Each number is 500 + 25 x the weight over its row's rms, rounded and kept within 0 to 999. Layers, rows and columns count from 0. Numbers have three digits each. The size before them is the row's rms in percent of the matrix's.

# q: layer 8 attention query, 320x320, rms 0.0855, rows 143-191, columns 240-319
# k: layer 8 attention key, 320x320, rms 0.0862, rows 143-191, columns 240-319
# v: layer 8 attention value, 320x320, rms 0.0925, rows 128-160, columns 240-319
# o: layer 8 attention output (transposed), 320x320, rms 0.0838, rows 128-159, columns 240-319
q143 094:506507501516484524516503521538479489521455579515494449491473533497495488497520500509515486493509489492550465484514517533500485479513486456517425492467473499519476494563496507529471527522516524511494470479515479508466535514480466542497543487
k143 103:512479547506490545533480469528484488545472517531521494514482541520531508553465518559468476535544452471511485548516545520557500471516494541544493499461517496533482482518488533493509500508520548477542524495496530503518517498464500496478504485
q144 094:491489494430475509505495497471454514476476510466515473482532493523469557520506513510495502517477492527464477468532501468504484485514492493530471477538496549554532508501523477492501505463534480498498505484490459544547521543493504524497537471
k144 096:473519489471518525477501508536500497490462532453505509490472522524494528464517490537499460536503467489490480525547534498512513525454491493509475513507452527489510525564519501502478512467516508487512478482504459542482476480516489491476516474
q145 099:529499507474519482508472534506480512497538496468515504479483493543492517467490521471540492520496511508477493516568500509493483476529483522465517497472538517480522505440472485516472453543522487494525469505497483466475472516498477510508571447
k145 095:523502506492543520491546515521489494508513489482494484457460504477511513491532502458568466505507504508510484495510508483468495505521479520485489488460497494423536479499478483523472503504532512529518466502503499488494506529506467491510540454
q146 097:464509516460475480476511460548525533514483548518503475470503515488516466500460498497468477483459462526506540465490525492502490513546512496470544534530519544513520454474500515518489468538431512470527502492509510486515474505472478513483519521
k146 092:499539472493498517477520469515466501513531516501466499484521513463493462535516482483513506508477480488489537463460489498478488522539483502493495447521475502487490525506478459520500503495475549529506529572498521484541499512504509516489502477
q147 102:515537498521514478474519477490472544507493487498518498514514517486480544460525495540516530525486530512551509545458497458546480479477464509456468506486508487540517511446439536482457487503522524554538487516500479478529538523485525476487480498
k147 099:525531531483544504492476472505515536503463496490529470512496550477463532494479505501478517503469548470541483527486445496494470466505494487479515492492521499510491507488451520477503514504509505499545507507477500475517537545484519513474466481
q148 099:491458500478539494536503450535506578499517503530557530518472495449552480483494484540470477529478542493501513464505516505502456561492505505457521563484519493495512509533525480521478551530500501484444514507470543537499501499490459515510540491
k148 096:472503516549534517510494433517527522487494517503496483476497522514523460461529472512494440522493532534513552516497500478534476516498466527457494530532504503448494556499526483448503522517480512497473468533505515523517538486529492464491552524
q149 094:513513504530500507481508518487511469492485504507466521493500506518475502499494467557550524537488537486465489503510537505461457462462489466453491494518477513489457527525466518439490432515476496473475512522547513529538473510492469524503482494
k149 104:466535546494509503476531520538508536517538484519519474490496501517501497498540465508520544527502528528511507490483462561537486482514480476499486476544494471500464484452469507498513450503518501548545578528501544522523516540460522531541482500
q150 092:499533554509502471540525454479540465558504470521453486508509469453514463491509495545478516542477480469472458550469516503533518508467499490530515493525496518519495474481517491505519539466469474510488556454501515441507487498511543504518479522
k150 100:507537556492485484531480477511539448540487448495524495469494483467495507518524514508514597513509502464490473499506511514486466532514473434535504493477500497498486511513497524485511510541503476483489504490482466467517482461530545503534502550
q151 105:520509505474539493516490454503531528473464523508497498459507479485535503468511481504508496495522482509533532514518512503491457522532486495479541498520519484563512513474523473496499488510506465511495451464466500501515481512533495499485455527
k151 097:484520517491522522535507475505492521489493503515513464522526472538506516496531465512494503517507458555526524516486501458506486517483496540444516488528527489490538512515524491481495479512495495482463496459479508513503479518489503536478473495
q152 095:501486454489513501539459463550519449495566479508540531504517515509515564516475526564477507493496530489518495493512443482535500475504496535488505474508526481479520537545468491482456522521473512513491537477521498503475470446544470495553511537
k152 095:473505505511472501513494481539460531537493466501497498486461496529535488519514497510505521516533549477492527477534508513537500514532492495490513494548529507525527494469490510472538495526502512455483508513503496491458509488515477496475513499
q153 096:531467484503455511532439545521574461503479516490481487500489497472515504470496501485461475528516498524543500494525477520495532525493497491519555458517522495486475499523535484481500473548490514491455494470526510558514475511526486469445515494
k153 106:521514489485466523490492534534478529510538510464533510532482501506504499484526533479498483463534505521496524477508479517505496544468511505474496499545504486461470492477493469483473547520529540536493474474467512505492469482549498514463548534
q154 102:513502504507511531507468552515463494510503510497491492513451514508496505519529518509539497484533533504507449480501472480512484539508501493515535523470485481544476488474477519482495509487522501540546504498490475457502479474488471531478526558
k154 099:497521493508509480481467509501438513490520483525505506532460555488512478486512567537463496532480473458487478532506501478528491530487516520495541476525498516482506458444511455501460484447506499503480517517499489489484524480435474513494499461
q155 104:495456513517484499495510524490468473532497531502514484523533529461520473507498486490503453476461513481502533516561431454475533497537494504516454500504524550527487466504539526490488487534496459493473482498492530538502514535516505492457505486
k155 099:519483549548479474517514533438452504513522528467489502526520559459492485484496505494498453479485498525482517516512502489524514487489513489482446492517529485503458524503464509486492514518543479506461481497551486548476533549489491474497473503
q156 098:481497523438489508470514459477488531507517518487511466505520518553490545509526540503502550493449474499512515515486503500467484528552494524467479492484506512492518500504495479483481517555489510492522497506431491535512508550449479499518530520
k156 106:529501525485521488498510470484499462523562477538516528516476536529481538519542515504491499509502485538501481466539478494531495530526505493486490477514531484482467473492511499491483491514483489542490488478486482519510489492495484479467523500
q157 098:498482529494517483486537479517515481505519493496527501534476527514447549446497459482496543472495550492562507516498550503471465543475471523499528511490454520476539497542494512528501532493514537506494464503493551515501489525507508517497456534
k157 098:493505546499547486520533510491511452508501512520500511523483514534480467486495453453506544496549510512533516528490510500499482528514464545481517493487527485443496515526453497525503564507488534536486511535540480475476512543456499516498478525
q158 101:520518468462494465510517528534515512500502492505518488526512485498499551545471535496496532557509510471507471559478480503515521495500513495485455530485511493450484535501509517458489532520481500469514461493507490472473484463500456538464504489
k158 105:547522483501481498501530528506483548513528541458533500495493485510530451543497483525535484528520500485500489482448491483494520450495464500480495536527502484466496532516474492483471491566485505500489529491492460477485477459518487537472531579
q159 097:481493493520481534561531522510490519540527484509487501499507505514538506529498506533507491477476497503458513475497493539534479542471511497522487508531524483539473447548512510496476449507495505507502511470524527475507514521520507495505484531
k159 100:483502437528546519540512511475472500511492493482464500490471520545492498527484510509456488520485453489513487465497446539530485514515550469523471507533508539515516443510496527517521475518504495493465478486498513459497474474520528500542475479
q160 105:512475532476515487457491522486521502503494545508524530492507495438487484479498454460489502508542460491529490500468516483492502499455469482495450463499545477506518524533478524504498492494530483495490504442501535500514536472492483504491487524
k160 102:490456545489537498513511514502532494513511515448470551500475487483497487466521471500508501505536536502517554470493521483493502527503504477483551480519496485474492493504517481559497505509508534549536494496499533498537514467497542511568468535
q161 104:495496498527497530470494451530453477543509498517477501498446505481509479517497482522492530455502489496510503502550486485503506482475459504516515533459508483462494511527469500527529530506493481478549526473492487548498514457510546503501523520
k161 101:510487500528477529514461454513471521466529527517496494452422514497487539506461500481510490470524500513480459512541508491454501483508467539503504507446525452465513509463440498529511518525470509509489501509487489496468476447506539472470519530
q162 096:490501511480479523427490478520488468482544486512515523523540510479521489470501507508482523504515447532488517492500506508492497493519504485528494515514480509481487459489504497513447461511490502523503490453492503513525481455528484498512482454
k162 101:470517504465552480476525516530524488517465498552509546522511509497543480506516486515520532526481439535481500505545502537524512494489506478504501521495480491487511507496449526475495487497459470543504496527503518496535514506535509473478445462
q163 097:545525503483514475532492509487504506491557539472527483490513484515542461535504517506522522526532513502484518501490496492505478561451504529444534524471519519532539514464504498478474462490525528512484507544517481477511480515490497485472532463
k163 104:507546505506529480489525484517517523543485530512469514494500499514528505543534465491516522517499511421498498486498546497537465544454492506498487498482485514533504470499480492499461499461506509507465525503531499521528492511508534521524475493
q164 103:526497492463460545474540530457547508480485493490482492433487543520472487498470447506506552524539490510520434498466501497527532514527513515473505487499513458481471528511548489482502474500481479474505486483531462505546461475542530530470507561
k164 099:498524513487483512447501508479530505510490463510493459504488525515502504518513463538482535538515499479530495499495475500552507532554472524526507443505523471485479477533529506466482481516455500476470483471515482525464518472515509467505495485
q165 105:489533485526534538520432481454455499469495519507459482487491499547500508561513520504478469522484493490526490535495504481498489463536500525490448499508505496575492476453519529534485480515512496608484511507529456478482485505504505481523492451
k165 094:478515469537482546522528516474482524493484487493460456513513476527529534456521526498495504490511539497511441523484467537506501496481504486528528511495489493544521529445500506561468527483470467550496493444514481486480502517539523517521515531
q166 102:480491501518492519497488460520510480472510476505501497529472480518505515500488479505501511469437522474489498544498535469504524429517479517533526465473510492493483538481488527528457434450473471471442480520504454491518533458503498449461557503
k166 097:489526509488500504441513453516506486512543507479430465526435498520499485520458501500509479490487507523497514529515504519475529512473491509530527504510503521501472529475491482460501425480485505475470486479482458497523561446467531479450520513
q167 103:553519535514503546476473462513484475453496507502483520485519580539555515529468496482471480500519508516472506529511516516471491550483445487465528503439482470489486494488465520545493501503480494500459514461487464487488490502495474483494494459
k167 095:507476491525456531570501510526511531464521539446517538476542555486516529511507505496496502473499489514484508509485493499463496527491429499469535475479481472468480488456491478541460510479470470536509476500527467471475487491514437494516433496
q168 101:436514524481502508487490493479458503498475497464527465499487532526471507512531455482507487472490537479483495458498520492481527490493543489508499534482488490524501479527482493489520494541510482533496476553488519500481484514521527475504513458
k168 100:473548534497497488498457494501447466456505504494524490466498501519503548460521471498506511465509504497475504462511535484473544494513496505488522542480513520532506494471510523482508488541514471517517516524475504468471477463498502509512517512
q169 103:521495515525535542504510518493487506507536464516484495480576503476476515544508475523472546511488485454525487542489509509476471485475487506473526532512499493543472499511506502543499509579504483517467485495478532524555494484505525519471473459
k169 100:500467505530507504517532528536502528483502476520472511470516530511476518519514504514482539466497499497550535515482525515481462465476521514496501516533519518538521489522506508490467490523486518494455466494515540508522505492486503519529447448
q170 100:531470505489472530502507523474527491508505514452485513499532481481505498509554501501473517526500511518553554502496503491520523510482458507535464544495510465466517539489431544518568471523488504515503489501495467523507527537486511464516512509
k170 093:535503509480516515523493518500455505502498491496469492489504486444461508502507494521496483508502519515502451503554488488512486521444460535535496493512481494493492508540460436467549494508536473549498489489497504537447494486524539522516518467
q171 094:525499499479500485518509502543479535468488502561478469473490502476534551485487491470497502504460487462504470473508474463513495441497557492555495509523478467545489522487475467498478508470515493473479485467507481530493517543525509502537444462
k171 104:502490480532497495518512480491516556494485496537498512510501518466523498521544480492524485496520490500449497461524498493505492463483512448543515474490503491516485502501408492555497504485503512450485494482521499492485517528503516514524456442
q172 098:460467493511467531486530472514492495517518475542503496478468492503466492483487517511525470486513478487477513440518461468489478488535517485467494534498501510546550467550506497469499515514486543538441478481492469426503501423467463508478506524
k172 103:563465502545483492545523510506520508533480488517522512512494514505466491485472511494492477443489564525487465470494519448497455502506485496498532472518457468498540532497489510519497507506478534561508477451521492470509463456490469546521516530
q173 098:536471490497492507503478480535465501477451524454517469463510522489484511459517526495511450494497505499495502523464483533494460478499482495507486474504477488513539532475473540556475514480462528508490515465489494468507512536504490484496525526
k173 095:550449440483476490502484489515531509532458483499489497491530478479485466465537497516495473516477489546444557477467498515509451449553505536539485455480497512493497509493464516533482519499512489527513489466492464492478511577523497483552522506
q174 111:538534504543448505519490464486523484466533463493470503507553501517505519512498550525505474522517486482511478495491491501525537479514436478544491494516528509519456523524495492488542480534460516463489511472462488523528483487476514512508482473
k174 103:496501511549483478506477507484495523477509443508506508499507461492486467498520568512500490515498522521520502488477489537504509490507435551540519488523560520538505498445541465451531451542475520506572477482497482595477474502534495500504502506
q175 101:510491520542518505487525510481477518472494528486477496470468499476458507483485529508509484506452493520493534471455509537506506495531495528538511499544518550495505527462508501469462506433455499553538458544497491507497540495535537464493485550
k175 100:499485534510472477497496501515503525517474506508494548499489474507463534478500501491559530505461483516524514508516550482506464511489513556519534547486512509520476504483502506520511510476486510519525477491463512560502507481525506475470517511
q176 098:497531540500548452503469506496455501498514542496501497478449487510564496463487488502501470511473462532495496513522502492511452528527491496481547526517487532507543532467502500500459479541508509526511505512521474507531516563503489474522500507
k176 113:485534484488466495519508513507504506467497494501506527455439499460518507499478520470510457459517466506540476523491468493483477523518473503513519518521494516511498519497535501499461544505519506519474488535526484499516513529522496532469567555
q177 101:500487506475482487541532501535452513507519519518507465524456517546489535466458488501488539556452500497468489515460492479512499490498503492428515491505499514496510504540495496498489479483473504483492518524505494469490495464466463453477514485
k177 104:452457484500498474539521545525485504496481507501533478511474496514521525473497463504473463530465496504512542500450493467495494524459520467447523517547466465438494475560456499513488507490459511499519503508501518469497488510518529440481501473
q178 107:538520492520514521480515501488506515482540491483463471537486483470496512481466438516493488504470514524482497501471510475473528480509481481466505514518436451581503510499490505496498504486525509438521509529505533521527513560493493467527496551
k178 099:508535423544508526473515472473476474498544544506500503520505485465524512520469483514469480489488483514490527468513538552482503433511496515491499514537489464531525514529476527489497501507510506467518524544503526528492517494502543490483503576
q179 099:562501532521514478510442500468510476496458542511505536471483555499526524494534507472515549497522528480491490525493505481523526443537478513476497479533511531450518509530492496518497490515461468548505483504497511494543528523470498495514451474
k179 099:534525550484513430505482525485497482493514526466535506486514514556532527509536475493531520483510516532512510504485518543530531467468474507448517513486469511430503494487445523532529455493475511526470475514520476474505541507537515494515479506
q180 104:515474537481498479521522504517500514515510489482471527507456547533503499503521516535521483510548515506510519478524509488462491458487472491494496478487505510451493499487487467526515493505483480482463518499536488507494507469506485473496482482
k180 102:512477532466512502508464469538454489512495519515504511490472501474506513498515485519508513486538526493511489480476491515516485458499477500514500482491516516472517550474555506471512503508506505515467497449518508486533488464504485496522496505
q181 093:500509540473497562490477505505482429508515516551471495521479508494541476507511537526501480520526544498476494469492512545487482516551458513518494468492497493486542468517501500486532521472449468536522461519476515482482473533512518502490512471
k181 102:478473521489520505501452484485505471497456462528511477522520520495482491497501525502511523490540521480513447494477515568493472480487494501506520497488485513453487469542463485443475486520497509540437479509572490525505500532512513486495482487
q182 097:531467532505475486484549528525527475500488498525463501528482519499564523475513509507471460520507481506525526518541498507459533523502486454494522513515534522523506469509513532510510465504492481512452484472505489554568531510477512485501552489
k182 099:494509481485510498504521528486481494525497488513494526503537509496528498512498551499508486459522490513482522513535498511499488531556489464499476479478517473480512505493511550543509498526489505486508469507453497502477493488480499502472560460
q183 105:526527501512501471459532448510494507509486500473501528512481539486504469529534519483491501548504526490471474519549558480521510508511574521514485514502499528471481484511507491480481465514508465455531481519502535489547503505485497512530520475
k183 103:469538483500445506504521432558488545516518465510524525482461505480499460494482487531467508509442507525498521489503510530502533473531521548528529527492499499456489497520530472475524505489510466486471498504497515462544508489486504557483514515
q184 101:519522493445503492462491510492532515490507488469541488503498490481519480504500593515486463501520474531506484522487516527488507457498457490552507522475482508534503520530543475507560485532498472463465494498492496509478440508537518501474480524
k184 111:537522569487513504485487510510468515508485492482483461489488517520538494486520591520513501489474457533518486511496510497459512490530479484487508516475483517527523521525510479469498495487522488505490553540510484525477466574470558511506470490
q185 094:472544461520515510479489482541492519512487506489505479518504523490516504472504516504473506447465446522558483478460493484484480492542531488516481429508532475514524491484515458511417539513516478481499499531508466494487524545457530470483534487
k185 104:538536493480519513455510476498464494505486497511497457486501509496500545458516514521492523461504472528506481503488500528515524497506517513500529470490494499512474485521542496503485493511525459477492508492484537483510541563502533478513482505
q186 100:527514462530533455531507480539503513495544513540494503488511515502522508515548472513442496515436510486502463475477480496503498518510501554516461522509511518482502492472529491494489503479529536515494499508507505497431516504503521465502523492
k186 098:571529459515484524491482483474519516496488497500483554532483502489525494478544507511472509485496497482423503502464494495493510522497473490530459533512486487468505500455487479496501533491503515468477498503478522503527478479514488458507481503
q187 096:518519520528504511484503511522522546481530510464501499502506467541504537471486495494477512511440468512515493466529559541475486520455468538585493487469519491533477493527519511510492453498523547520510537492484510491488446523526499509499465461
k187 095:482518503496492515499520494479501552528479527483504509463528476488503502550503442492499460500455527528500455453494512506465516501481493496535505479548484512488499468515510490557485502531498540520518509456544552489491463518521525494504487501
q188 097:516517462538499508490495513504489500477536464457476530468471530468453507510479574488492532509543525522503500497469481507481510489476516544530508482515509499521482517485463495506500469473538475488518521510527478551477474472506478513479464515
k188 101:507501490488497536551540520516511498522507515524545495494494532471479478535531545497520501507517533515510496526455481444503494464474480468521511494474549491541530490503487496546463423511499457531485518499517527508469534501500495481495503486
q189 101:509524510532505506503490492521511493522500491484494444510529495499549500509456555502506524485471488486481540497503454496529481489511513530496500502497477524479550423554469510542476423475532518504463491464474467486513480456485503507498450521
k189 090:523501485531521487547522487554486476496449535467528455493515463541491508496488541483502490495456474508541547508518489498490513525509533512529501474450455536466524516497446519481472475509495471526491491542505450479483545541498527492505497492
q190 099:464492538511500501457542464503488498503503488502533497479483474539505502530506490467498515494491530493494576490477452506489489469485488459534523521484485489434443517492485567549506515475481530502495506524476495483483485467509521525488476517
k190 102:485499526506508501503525480500493502545474509523504482501493529557466464499512439500515513530506498479485512453497495528495477489522515500548520513489526510482470509521517487517530532423449520526495517524481505465502514462498452456503485529
q191 100:460489491479488496526469530512481519519518500497505495511481521529525510527510482515493514503566480489478481538491499546471497519506450495492475450502519521464510544479503465466512483503510465488475522497487521497471493499458489494521493478
k191 096:512477506496483503552453496526482514543507511505473495510473493499449491556461460483476476488503443471501512516535493522535496499517491469518485500501503519459525477468513443493495472529507458495493517465491503479524492451506489504508497537
v128 105:534493525537529507507493483505467500508485515487543524533499521548526480555502516519438516475522483507506509487495514511480514491521526505490495520488534480503514465512508448445513524509483449464500469523515491533450507466490494511503517495
o128 105:524434481470498533522473487511502479557481523534511563487446484493477531499453491482505536477505515489489494487507500497476487504510469479521496530425506457454488472543491478492492474520527467539492506503500509509547510521517540486500533514
v129 101:508487519484500517505553530519467505479471499487483459530498464519518491450522464481495482542450489488526479485550487491461460506547472483499481462468487458503572494491531510437492507497536556492475519539494524497507495500487493504527482549
o129 101:536511542539504497477524489541538474495470510507476488553519490514475465473495487517503505503519493481488521511459498485495525519530508468510494519508513509529482505506486478501553510493466465526500496560515525509527488458514461521481461504
v130 104:500465486522525497532504517476466504538508487468520510511491490514499548519472457525529463537552498511522492506481524492507510489463514500496539512466514510534530528534508512545507527447494512508509504509510479520462442507487500497461491509
o130 100:487520514470487487504509449492477524508529446495500509524473496525517497510518537487476507457525502485504486487500490498503491484540513444469530453498484566532570506489474485489463484489490532502490527541508505510495513438507502527496496486
v131 103:498494477472549510483488523488482498490501541496474548534498498509510477526464505529485505493456541499497488511513493505456519470517516501506492494501549511484481487518475492500499497519512497511513444529534517449505478499432528511505543426
o131 100:516494510472521516491447507469541477491498488520546465469547449493447515525489491448487505510503486480484495506522515478517507495504475533534448502505460477469503490522491467517525535503533494511500482468495490523511465495500517520539474483
v132 100:542497543492511521484494522519495496511496511507541524515501498500545443481545490491479515539514534522542530478525519499489477487522506484463517538494487455508509453481464501522498514504498523506496498506500465509553498525488479537536527521
o132 103:497519518525507522457465438480515477526512493484532510497494493528526494516493520487471469507483505482522515527500492489477528481481492526510501525543542546475517508436495474495541453499489514520501509503532464484540495510482530482460525510
v133 102:493494500507507510553514489506498494485523525518459484521488493454497508520510480485522498492480507504502493456514502501461476526533564447470516520520506563537520463538496480528509489490486497532505509504534496512480535502509526494539501539
o133 100:496463516498503446530471543508484506520466471489501486505498479534511530489511469521484525486491517491457521489477477469529477496470417524492507462545526524513500480480538506504473512495477533496495535508440542541502476503511476505514503472
v134 105:505507500480505518462491478529514502476487529573511519543494486518478501491486461515467471497478470498454494472487498473521467499475477469537462508486474562543485483503533482487467504469487520486484508461505530485532463477491453530495500528
o134 106:519486441453496494522490511489485537499495494475470518513550496497521469469478509527506505501487495505464532527519494466494512474494506519485544475559554534503491505500529477558498521501481514492500476489499467521524537513538497497495485513
v135 107:503466489506508505492496503488500484522546484506501512523504492522534490508531501525488520534488503517468523489518543537539510472522496514513498531483482488500426497529497429540459534534485518541501493492478495480471511495452484516504516487
o135 109:526498468492497535510501488524507519520505517469511471539491501523483433545530490486523452475531468498510492484507508469527502495473500508471491520504520455462519489511516499474522505496491533533456542510491478468487486510494515441489556502
v136 103:486493495546521505549495509457475460518502520504466504551460485512471491514510503526516504556520517512475514499459511501479492505527512507483497492559515486502490485525487502514442511514499482443479467494462502513538478504485484547520508504
o136 106:522485517507530511505485470521531481525481517499506483491497462488458493504531466531418517504506469490451471496476466511529505472503486511522539483495472494516548486519504487490518489484479474539539470479480546475486527559497472526512496521
v137 107:508493520528467475479510510456529512491524488515476482472519507487490460524466515464560475474519510521519480478464495469482461502523490486479537524447527515476547524521517524489491457496453510523486477508506475486501479506498497515498510502
o137 106:459486523490481539476428512548518456468474518520490488514488504483478477513473475461493517496534553500501531535535522481492531501496542471487516510492479520490523514485502503501507503507525515523506483471509482525509500476515469473536539514
v138 107:434500534433531523520494476494489461481479495458504505512482514505475523521466507468491534562501509472481474522487487483520502526511490476513494530509506507498516505467484509545472522491530518499524466538501493504474515498495498488516538501
o138 106:503494541496444463513514488510514510495452496502456510482500518500550473517496477521523461477505537488521504523504497548517501506529481523539484534431448512484468483455515485557472511512503485490499482487533512491518495509486483507520489504
v139 108:531510457504495485508506513501454508483487486451512488496488466494525527509500512477500485497519510523551478485510475505526520485492513494507500480501493471504470471542511474479490489521522486505501557484481447465479525490461512492492502504
o139 109:527514499505499534525535499515498537502502518485555514527515495505475469475518546484498523508523501478510441480537540509537505489454479472495493512496469466486484471449488485464502470477510496502516529510479514504474474498509496503506515473
v140 104:480490496553502493503494480508491504518518481529518516526531467471536514450508502507469498534483548514531531464488513511505509502565458524501497495483502511542513530511510521474483490514504489527493521485522532494476496491542522479541483484
o140 104:476492503463510491489481528554537455492464475470491511477481490500451484474478464472500536477490477510506467508524466491518551475485477498574530484519532546477467504527515483481532538484489499564507491514522487500476510436525455517490530515
v141 105:493510497515471521495498508465504517480508503489501533522527495514483528484515480445467534535503482521521458471489508498502461487511501544524497460517513538537499470458512548511481482516473491499498520475510482517504509511482499490467489556
o141 104:487506460508520490489471534480490506525487528550527529554478499470509521527509504509502455466454534501455504520522527477507526493490541485417525493497488502476513480521457512491497548487525516482509504535492515505510532455504514501489532521
v142 105:502526514523511447499535498557459496474511473522503500554499496516508470492475475512511501508509475498501509505519517475507517516509532458478487501491478546513531497516496521464525507494532478480516484520496542513524515495489534454432496487
o142 106:549489508517510466542493494494522521541439533501489519498458548500496487414504524497517502531483479502439496500424510460489502508490507517508489482493483519509449532534484465472502467491482489503524551440506513486438514497507489506518484511
v143 101:495474510517519449452520554494543511502449535474543526476495465520522525511516520501497507523509494493541473492510488514482492477459500532497485504500478523466506520514477502474491497521535538525479530468536507506443527512483468504477531498
o143 100:509529537503496501496539494480504501482500476521481516491487518550477552479503503531516443517533506553496537499454505488448437463524485513499493458555490510561524495508535535497509487462506483549532511528524500523533438531536532503558486505
v144 106:461492485533471527470494483461501475480537521493521492527455473528503506514505482492499486449480510475504518575519492476477534518504494507502498493494492523508527525502442511488504520519498509490510507472456502492501532509461515491493533493
o144 110:482483472516518506459523492505553499476493475484504501490476492494470512523502495438507498506479483484520499513456530571529473483507537514505500494501487497511497507517540473487474488520492529517475494492477519485499478484522500513465491516
v145 101:493487486470454483531521509474539500481474486518474478521511421542464516515508483503471485495440505492488459524512508509498543509549521472506535483486500488481494479489489468494485461477485472455486494469530473510511520494466472469487486519
o145 103:512481517523546489481511526513492482472494479486537528493554481495465514483501504492510527496515504474508522509509499512500494498479542526509476523491524470437479512426479529470525476506495489514501457516503557482509494486485506531490553516
v146 110:486477536500522549511499461494474513524523517564499524477495494494549483574494521539488492523518526462537528451522486527495494425528469503510473470496519503500488487508543460465510463528514480530517507492475473507519526504462480499511514498
o146 106:503526470516490509422502515513513530542459486487521514509505501507475526470480476499499516459527484549504509506529512491489456522518509495424520496517526513429503471496500521536470505427464463477479507487497476534505484487476537495496494498
v147 106:484516485509494474508478474508444520503482534528509474477498527485466496480470487458524483466436529471489555515504472503499526502523481521476517477520490481502499496534515491546489491521485475508504490475506467501505506490536501491456513497
o147 110:478494464516450525464525487482507513503499462496494494516503529519480493505458526502492528475474506497486432489475483506518535503543520521521459491495514519502475521481511511533496479498472476479463460501501472515504479450462530458494479477
v148 101:452504531498509481533465493452483488470490529508447538443520536516501497511497476473513503486505524477510456504540559544491483482497504496489507531500509489502500475470475520454510510497516511504471479471532477545481544491521476460496491524
o148 100:503526504509534500485504494534487492493500499509485491510534474483481453477497516497504538501468510513492531506466444525513482467540453481513484522480499503505456508494479499563498483477511476501492537496497518503473492497498479495505477512
v149 104:486515506502504511528498533471481508511517521506520510457480498509493509483484527556520540473521494477483494481545526493544465529501482507489490525494489512488479475519492514450499494487515491533495491582486508557513492512539471523453491526
o149 105:498498525458506493476513500498523493506483515539522546482515517509581494506548528505506506524505490466507487544501523500536518546547479555516481532469515500459504491478516512468473489512534455497544438513515510505489539523484494463535517498
v150 107:540523499558480523545484492509460486503486479486532528525523496537497488514539508501540494450519542505515532492519487497490495527481500451509510545493516470476471516500542505442539483511484502508526514488471486517525478483509467520466496504
o150 107:492522477489490497485482524529495517527531518526504500481514495509473508510524493515517495480472477526500498527497482433498509521492521520489505521502519494557521486494507530465493474517501486527486506500471524499498473511470512454518487514
v151 106:520479478488564471505485510487494518485526523523469505484497517504515522536469523486506493500486485521507529520515510463449478481518524526476517479535482481530458526514464469507485519475483440522513467507501508479508550493499524470516488494
o151 103:576507490510490510479520485474495498485497504531507508498505498490525492501538524441499510553484518513510497531508498502468501484529525510493512519484496521517492556503492499562455557523473548509499520469506519495478491499504485542535496445
v152 100:487551548505503512521492495524492497435484555537500496490511545502479503507471481496444483514456522479476493513506529519523493525437495501460542523490505510523503502462506473523503494542492461515458473471496473497500492532484537479500520513
o152 097:492471461502535490482487530480481459474526514485478489503499517497474500544500525546493539511513431524458489519507552475534491490518502522522459481482494510478480507457504503514477529475473483528498560507494508474517474511486493506482500491
v153 102:512503456477533493462526522496528515514525504560522554461471510525534461496463497509482517476455487483515448522468532470475526495463523523532517522508502477469503498496500488488485482512527487514455541520525463501525483524497480523544470473
o153 100:466488554458500516522544488512529486513487457512536529454491499490494489494522511516508497502471486496501515464476497534507474489526497465488503546514488456493524528540482501510497509470470461495504506491469517524531502517479540505458498527
v154 105:494483479530508543519486526487534511518495495523505485455511479484487515514506512492547497490536467504499501527510509534503519485514489541494527478533518511481496478524439556547517469560484504450506490469528497536463467499459488484476479452
o154 106:540550496468496504484475522490502503515493474527496499480465503511482480504466500495464499544485515492519472533509534477522480524490506538467486483442496468520519468485525547486481481511489484532521487496433490488508517534499533513515472488
v155 106:518513516503499536517526536528507472483473506523535424501485536533503516463546507484498494490541510492485522530514519534533530510498516512480470473464521509517480505521482499506474461465479532490511454481499500510501496504490464481499479439
o155 108:524560500499460481491448517522479500514516506500510475521493554506506486474535537490516463514518471467459441504502513526521490494543489477522490458509508500547516497517533468478478509517501468432549499509502467516525479553487514487513501487
v156 100:520532514484475479488517480474516530489479453496519482476488472511489492495527474514495491474503439481522541518505519486496488504495496515511504476485451467505515495473478514525481515513523531511538491466476505502471499509504536471512528518
o156 104:532469487515485549502521503500464523528498536482491515492491481522487495513494450485548523482515525461529508479504506484537521462474471521552444496486499485482503524513517527483459506496475477517482495535519488494486508490522447533514487516
v157 103:486482502488500501492517490479524477490531547472551461507520461514529555554487488473522482455476492528521472498513512500537516457499456505514519489482498532509475547496503501507470482502472510538487512502479529503485500486524475487538537484
o157 108:495451491491491476473523489495527472502496476496450482530450513516490489493523471500517495501549550539500527495479515496494523534524475465512484513491488494488490491423491510515510478487514504479489512538515520535553441488481482521475486515
v158 100:526508454477462507489493501487470482477514537520522468502519506483558445484490511463496491552546510482508490524473522475461515500480509492514546481482539528479513482517537525494512535516527534531497502495543468507533501460504487497504493536
o158 106:552443537491480495514505504486534490518527452502499524546470485531519508488506507540449512470503512489489526512491519501507478497491465539477509503515491493489465525487495535513510512437488491506455511505500467495499529517495541468502528501
v159 104:472476515504538493532502516514537487492527478459459502503510529481490508509479501441493514511509507468514491497540491514477496527497509522518479503468514460486480492536481490498495513484501495537519495529462513533520501481502502491535491502
o159 109:503501495488543451487536525514505504520461473489530520482516500488492479470564509531484514497425529526498506502473520490495529513480493510507515480483497528476511511532493491480500495489519478475503472503492475492473504544541512524499490453
v160 109:473527517456506525507487493490516501504512479524507473499529466468478487456508504484469458469524484500495489468490446525508483495522513504512471471506486439519496515525543485509507503455465482495470531467508518499506490467494497495494487521